Weights of a small GPT-style language model, trained from scratch on English Wikipedia.
Size: 14 layers, width 96, 3 heads of 32, MLP 384 GELU, vocabulary 8192, 2.26M parameters.
Architecture: rotary positions, no biases in attention or MLP, tied embeddings, normalized queries and keys, local attention windows.
Training: 100M tokens, 8304 steps.
Each number is 50 + 10 x the weight over its row's rms, rounded and kept within 0 to 99. Layers, rows and columns count from 0. The size before them is the row's rms in percent of the matrix's.

# q: layer 4 attention query, 96x96, rms 0.185, rows 0-31, columns 48-95
# k: layer 4 attention key, 96x96, rms 0.178, rows 0-31, columns 48-95
q0 115:52 59 35 35 45 42 53 43 38 51 62 35 53 47 60 55 45 64 61 51 58 26 57 42 44 45 35 57 37 46 49 42 37 50 55 33 67 59 51 52 27 60 63 49 49 61 38 36
k0 092:63 59 38 36 52 61 41 40 67 34 55 66 45 33 40 65 60 55 63 48 46 44 42 40 55 75 54 44 50 53 58 50 55 43 45 58 57 46 37 39 51 52 57 58 37 50 50 54
q1 073:37 69 59 48 60 49 31 35 59 56 32 46 57 58 55 55 45 43 53 47 61 40 38 55 41 59 53 43 67 39 44 54 50 60 48 46 45 48 44 48 54 35 59 49 63 38 47 57
k1 090:58 53 58 61 46 64 61 48 48 43 48 58 44 52 52 42 47 61 68 28 31 47 50 46 39 62 60 39 55 50 47 39 43 43 54 60 83 47 48 53 46 59 62 57 37 55 32 68
q2 073:27 35 51 67 48 43 53 52 58 43 47 56 50 59 49 44 61 40 50 52 49 74 38 45 59 67 55 60 58 32 58 61 67 42 62 56 48 68 50 57 51 28 41 52 38 63 69 60
k2 095:44 38 50 51 47 48 59 38 36 60 53 46 69 72 56 46 27 47 44 57 57 58 63 72 56 36 33 29 51 52 27 47 60 64 58 56 31 49 58 58 38 51 49 46 52 51 63 49
q3 093:56 37 57 46 39 68 42 44 57 40 56 42 36 36 27 56 41 75 43 42 31 46 57 48 41 44 58 57 71 57 64 53 47 44 35 53 38 48 48 49 49 55 50 52 60 47 39 62
k3 094:45 56 38 38 51 45 47 44 51 49 39 45 42 59 60 35 44 42 49 52 48 62 49 28 41 54 57 63 48 59 57 54 73 36 66 51 54 45 44 58 48 33 32 36 50 54 60 57
q4 089:46 53 36 69 42 42 57 60 47 56 42 45 54 71 51 45 58 53 47 44 58 66 50 47 66 45 50 62 57 41 65 45 58 53 56 70 50 46 45 36 60 31 66 56 26 49 66 46
k4 100:43 50 46 64 65 67 61 51 47 56 53 44 51 74 51 29 43 59 54 53 59 53 71 70 54 60 35 42 30 59 39 49 38 54 57 35 45 47 62 49 48 47 36 52 55 68 59 57
q5 090:42 51 66 41 50 41 58 55 57 34 40 44 47 47 59 44 54 40 44 62 47 49 38 43 39 33 61 57 57 58 43 46 55 45 40 37 37 49 36 45 40 48 54 31 55 56 45 41
k5 088:68 42 66 34 50 65 40 54 57 52 55 58 58 39 45 49 47 56 71 45 62 39 36 49 41 36 55 45 67 25 45 41 43 43 58 58 44 56 42 63 45 31 66 47 50 52 32 36
q6 098:29 37 34 55 47 58 48 61 55 36 59 58 57 60 53 30 38 42 60 52 63 58 50 59 58 35 37 47 37 45 44 58 62 44 55 49 56 71 55 50 52 46 52 63 45 56 50 59
k6 109:38 54 49 58 59 61 47 43 36 56 62 55 52 59 61 43 43 59 47 68 45 42 48 69 54 52 38 37 42 54 42 49 44 55 58 31 33 57 55 59 61 59 51 64 55 31 72 52
q7 079:56 54 54 37 41 57 51 51 57 53 41 46 48 54 40 63 56 52 40 58 39 42 44 62 53 35 49 49 51 44 61 37 46 44 54 44 54 60 49 39 47 59 51 51 41 67 36 45
k7 128:59 58 45 28 62 34 57 50 70 47 42 49 58 28 44 65 43 41 43 47 58 33 43 46 45 34 62 57 52 40 64 37 53 46 50 73 51 48 45 46 49 44 53 41 52 62 48 35
q8 099:56 52 47 60 44 43 54 59 75 31 55 57 50 43 53 69 57 29 56 59 51 63 35 44 57 53 56 40 50 50 40 57 62 42 64 51 80 50 62 39 44 52 69 62 68 52 44 44
k8 096:62 53 40 55 49 41 35 60 56 33 39 59 48 48 42 55 38 56 50 46 40 50 45 40 50 55 61 64 66 46 59 54 53 76 59 45 39 55 37 52 35 42 47 40 67 33 71 47
q9 113:62 43 60 60 62 33 60 20 43 76 44 66 50 61 39 37 63 54 57 59 36 30 58 42 55 55 48 60 46 51 51 59 42 50 58 67 64 40 40 50 58 48 50 63 48 36 45 49
k9 111:63 63 64 45 54 40 47 48 37 61 50 46 58 50 69 44 44 55 36 43 59 59 58 49 48 49 37 37 47 50 45 65 44 39 57 46 50 23 54 41 34 54 43 38 48 40 73 29
q10 105:42 55 38 63 54 46 35 58 52 36 36 42 53 56 53 50 43 54 41 37 45 57 52 54 51 47 46 65 62 35 43 38 57 60 53 41 61 36 53 51 75 50 45 62 52 59 61 63
k10 100:58 59 27 55 43 60 49 51 50 57 35 42 51 59 54 21 59 51 55 33 34 51 57 43 64 49 60 50 48 58 51 71 64 54 65 36 54 55 56 50 58 53 50 45 39 41 51 67
q11 092:52 44 56 30 42 51 52 47 56 45 62 41 53 45 52 43 45 49 49 65 64 59 68 47 39 56 50 34 46 34 44 41 61 55 49 33 34 38 61 48 56 63 41 55 61 60 58 30
k11 100:45 62 43 51 32 43 52 56 62 35 48 40 35 50 51 42 40 35 51 58 57 44 42 62 57 59 38 33 46 54 42 44 36 32 46 42 51 46 55 55 53 47 38 39 54 50 37 54
q12 102:57 33 40 59 53 41 55 59 34 46 47 35 45 52 54 53 64 57 43 53 58 53 75 54 28 49 45 61 60 57 64 54 46 65 54 50 68 54 59 60 41 48 53 61 53 55 38 60
k12 094:54 46 54 60 55 52 55 42 49 54 57 49 59 56 28 34 45 32 35 65 41 55 59 49 64 36 46 67 50 44 38 39 32 62 55 52 59 47 47 49 59 46 46 63 38 44 45 66
q13 111:44 50 45 54 51 48 61 44 31 58 57 48 50 43 73 50 54 46 39 32 46 42 59 43 55 62 44 61 39 39 53 43 49 47 58 48 33 52 57 59 39 33 56 50 38 79 53 56
k13 102:51 58 40 52 44 52 58 36 33 48 64 51 29 61 39 49 64 53 71 42 60 67 49 38 39 44 52 50 45 72 41 38 53 38 49 54 56 31 58 61 42 43 52 50 36 50 53 60
q14 104:59 60 53 23 47 45 36 64 48 52 54 52 57 36 43 55 51 53 56 49 54 61 53 57 43 51 64 53 35 44 29 70 59 55 56 45 62 52 59 52 73 44 36 65 46 60 59 47
k14 097:57 42 45 42 50 56 41 43 47 40 35 59 47 47 54 64 58 39 44 46 39 61 45 42 72 49 66 35 64 64 43 41 53 39 29 38 51 53 48 43 71 59 50 48 44 48 43 52
q15 098:66 57 48 47 54 67 35 55 39 69 37 51 53 38 45 46 55 47 48 52 43 41 31 43 56 51 46 52 66 50 56 65 69 45 48 54 48 65 61 54 32 50 45 49 47 34 34 62
k15 104:68 53 56 45 57 29 35 49 44 39 45 54 52 65 41 69 60 54 64 64 43 53 34 41 57 33 55 59 42 53 59 54 62 51 62 30 42 62 61 46 36 43 55 49 70 47 49 67
q16 089:43 52 49 45 45 67 35 56 42 42 58 45 52 52 42 48 42 36 54 44 57 39 59 46 54 39 50 57 72 49 60 46 48 55 62 49 28 54 76 55 40 36 61 64 44 45 55 67
k16 089:64 51 35 47 45 28 62 59 37 57 57 49 43 47 43 52 50 70 34 46 55 67 54 58 51 55 44 57 50 51 39 52 55 55 48 44 54 72 39 44 60 51 57 72 48 47 55 59
q17 101:64 42 44 65 60 48 39 67 45 67 42 67 57 53 46 58 41 63 47 48 64 44 48 50 45 39 53 46 38 50 33 51 58 41 43 54 51 36 38 82 33 36 51 52 40 47 47 43
k17 097:68 49 41 53 60 47 54 56 65 39 37 41 54 62 54 55 57 35 60 47 39 50 77 56 47 51 48 49 51 51 48 53 49 50 42 47 46 49 45 55 48 41 37 55 54 60 50 40
q18 103:54 64 52 71 44 61 50 61 57 52 32 57 59 43 49 48 64 49 54 47 50 44 58 61 50 53 70 54 56 48 47 63 42 38 43 39 53 60 51 63 56 73 63 47 52 53 58 23
k18 104:43 47 50 48 52 50 54 62 51 56 65 70 63 49 32 60 46 54 52 54 54 35 42 55 34 72 59 34 50 51 31 64 47 36 51 55 62 41 34 62 55 43 39 23 57 43 50 44
q19 103:32 40 63 48 36 46 34 48 63 54 39 48 51 44 57 51 47 47 50 35 31 41 53 45 70 53 62 61 55 39 70 61 47 50 34 63 52 56 37 55 59 49 38 41 59 61 61 49
k19 101:35 38 37 60 39 50 45 31 39 59 47 53 55 74 43 44 43 54 59 61 42 66 46 44 57 50 43 47 40 39 47 55 76 57 52 48 60 46 36 45 48 56 65 42 30 43 54 64
q20 104:41 59 56 58 46 48 42 39 54 45 47 53 52 38 55 47 59 48 65 39 60 43 67 47 57 53 43 33 44 42 52 51 49 63 71 61 72 65 56 51 40 61 52 66 51 37 59 62
k20 097:54 58 46 49 45 51 45 44 63 50 57 58 54 50 51 42 50 38 52 57 62 56 58 69 49 57 42 45 39 30 50 41 36 47 57 25 58 53 65 43 54 71 54 32 53 46 52 73
q21 119:42 40 51 53 54 47 58 65 57 55 46 43 37 46 53 47 58 43 48 47 52 62 55 67 44 51 50 52 51 44 49 42 35 55 64 76 58 55 65 59 51 57 43 40 38 61 55 33
k21 103:56 51 69 62 45 40 45 37 49 42 51 50 55 45 47 53 54 66 56 56 47 53 63 55 52 42 44 41 35 59 45 55 52 67 48 47 46 52 51 54 47 36 33 35 47 30 43 42
q22 111:51 55 36 51 47 33 46 47 46 51 54 71 32 55 38 65 35 50 48 49 54 68 36 50 53 74 59 50 46 53 57 61 37 39 47 37 26 65 64 48 48 56 55 57 57 64 37 41
k22 099:46 60 47 34 63 38 50 57 53 57 51 47 41 48 58 66 45 38 42 60 21 53 33 58 54 36 76 47 42 53 45 70 40 61 44 37 50 60 39 38 59 51 50 45 53 74 44 49
q23 105:63 48 61 53 35 50 44 25 45 43 50 45 49 48 57 49 42 43 62 61 53 50 53 44 53 40 56 47 37 43 37 41 46 51 38 44 54 28 32 66 61 63 56 60 77 35 55 43
k23 102:54 54 56 56 48 64 58 48 37 31 55 50 59 54 49 35 63 30 50 48 39 59 54 32 59 41 38 46 54 51 40 40 50 62 42 46 47 55 55 59 70 56 47 46 76 50 58 52
q24 102:67 63 33 44 36 62 60 27 51 42 43 35 54 51 63 43 45 51 51 43 56 42 33 59 60 57 44 36 45 62 52 67 43 56 47 55 58 34 47 57 30 48 44 43 48 55 51 58
k24 096:65 60 47 43 39 58 54 71 49 60 51 43 55 46 41 55 62 55 60 69 64 52 53 44 51 53 70 31 63 43 49 43 43 52 45 48 55 50 36 60 46 50 49 61 53 53 63 51
q25 097:40 49 65 43 55 45 44 46 57 54 46 37 45 50 70 53 53 60 46 53 64 52 44 43 50 63 54 41 44 58 46 44 59 41 30 65 40 47 52 48 55 65 78 48 42 50 54 60
k25 092:49 62 57 56 61 58 41 62 49 48 58 44 45 37 57 44 48 49 40 54 52 51 53 49 50 63 38 47 40 52 52 73 48 43 51 50 36 40 70 54 18 39 66 63 45 35 55 55
q26 104:43 42 38 49 49 31 36 38 63 34 44 43 43 31 50 48 56 40 53 40 36 52 42 34 47 51 57 46 56 55 52 54 49 41 41 43 41 70 44 53 56 63 43 44 63 43 53 41
k26 104:48 47 44 38 61 30 48 53 63 59 46 52 59 33 59 41 54 54 49 53 60 49 52 47 26 29 51 53 59 57 67 44 50 51 35 53 54 60 34 50 40 35 57 61 60 66 52 35
q27 103:57 50 66 33 60 42 64 55 57 55 46 52 44 42 47 43 59 44 64 41 50 60 39 68 44 53 56 46 45 63 47 27 29 44 67 57 64 47 44 58 52 48 54 40 51 46 59 50
k27 100:50 71 63 65 41 56 64 63 62 49 61 39 38 51 49 43 51 43 56 58 40 46 50 64 52 44 70 52 52 32 49 43 55 41 38 50 52 40 57 51 58 43 45 39 50 35 49 60
q28 114:47 55 64 42 46 76 54 46 35 32 58 32 59 60 52 56 23 53 36 57 44 38 59 51 56 48 51 47 66 41 53 41 42 67 50 64 37 52 36 50 47 49 55 44 57 53 55 46
k28 089:55 55 59 33 42 68 58 50 49 43 57 52 41 43 44 44 50 66 51 42 52 42 63 41 61 60 54 44 50 52 37 51 45 47 39 55 51 52 47 49 54 54 37 56 45 47 47 66
q29 117:46 60 39 72 44 51 56 52 62 43 54 56 64 49 48 51 48 64 62 22 48 46 36 51 64 37 54 79 57 38 34 52 64 37 55 42 53 51 41 35 33 48 53 25 47 45 49 59
k29 108:43 44 39 58 52 53 53 49 71 74 42 48 47 62 54 52 40 73 19 50 55 50 49 39 34 43 47 41 37 43 56 67 48 49 40 45 55 57 33 62 53 59 63 66 39 53 52 51
q30 093:56 37 53 48 47 39 54 39 62 50 42 55 44 57 45 38 47 46 67 65 59 41 51 42 47 58 62 64 63 61 51 43 46 58 62 55 39 56 37 53 47 38 47 59 41 72 64 50
k30 083:63 44 30 61 62 50 56 57 44 48 76 60 59 40 43 53 52 48 40 58 64 63 53 41 39 52 43 46 50 59 43 46 57 51 38 59 47 43 53 30 53 54 51 58 47 40 44 50
q31 098:49 50 48 58 47 52 48 47 41 60 67 76 64 47 61 53 51 54 47 58 48 32 59 47 40 36 58 53 60 65 50 60 31 45 55 45 52 34 40 41 42 39 46 60 45 42 54 47
k31 094:60 37 60 27 58 46 33 42 50 37 55 42 44 41 59 37 43 45 54 36 50 27 59 67 37 64 40 61 54 55 49 61 54 51 48 72 49 27 52 50 42 35 43 43 50 47 40 57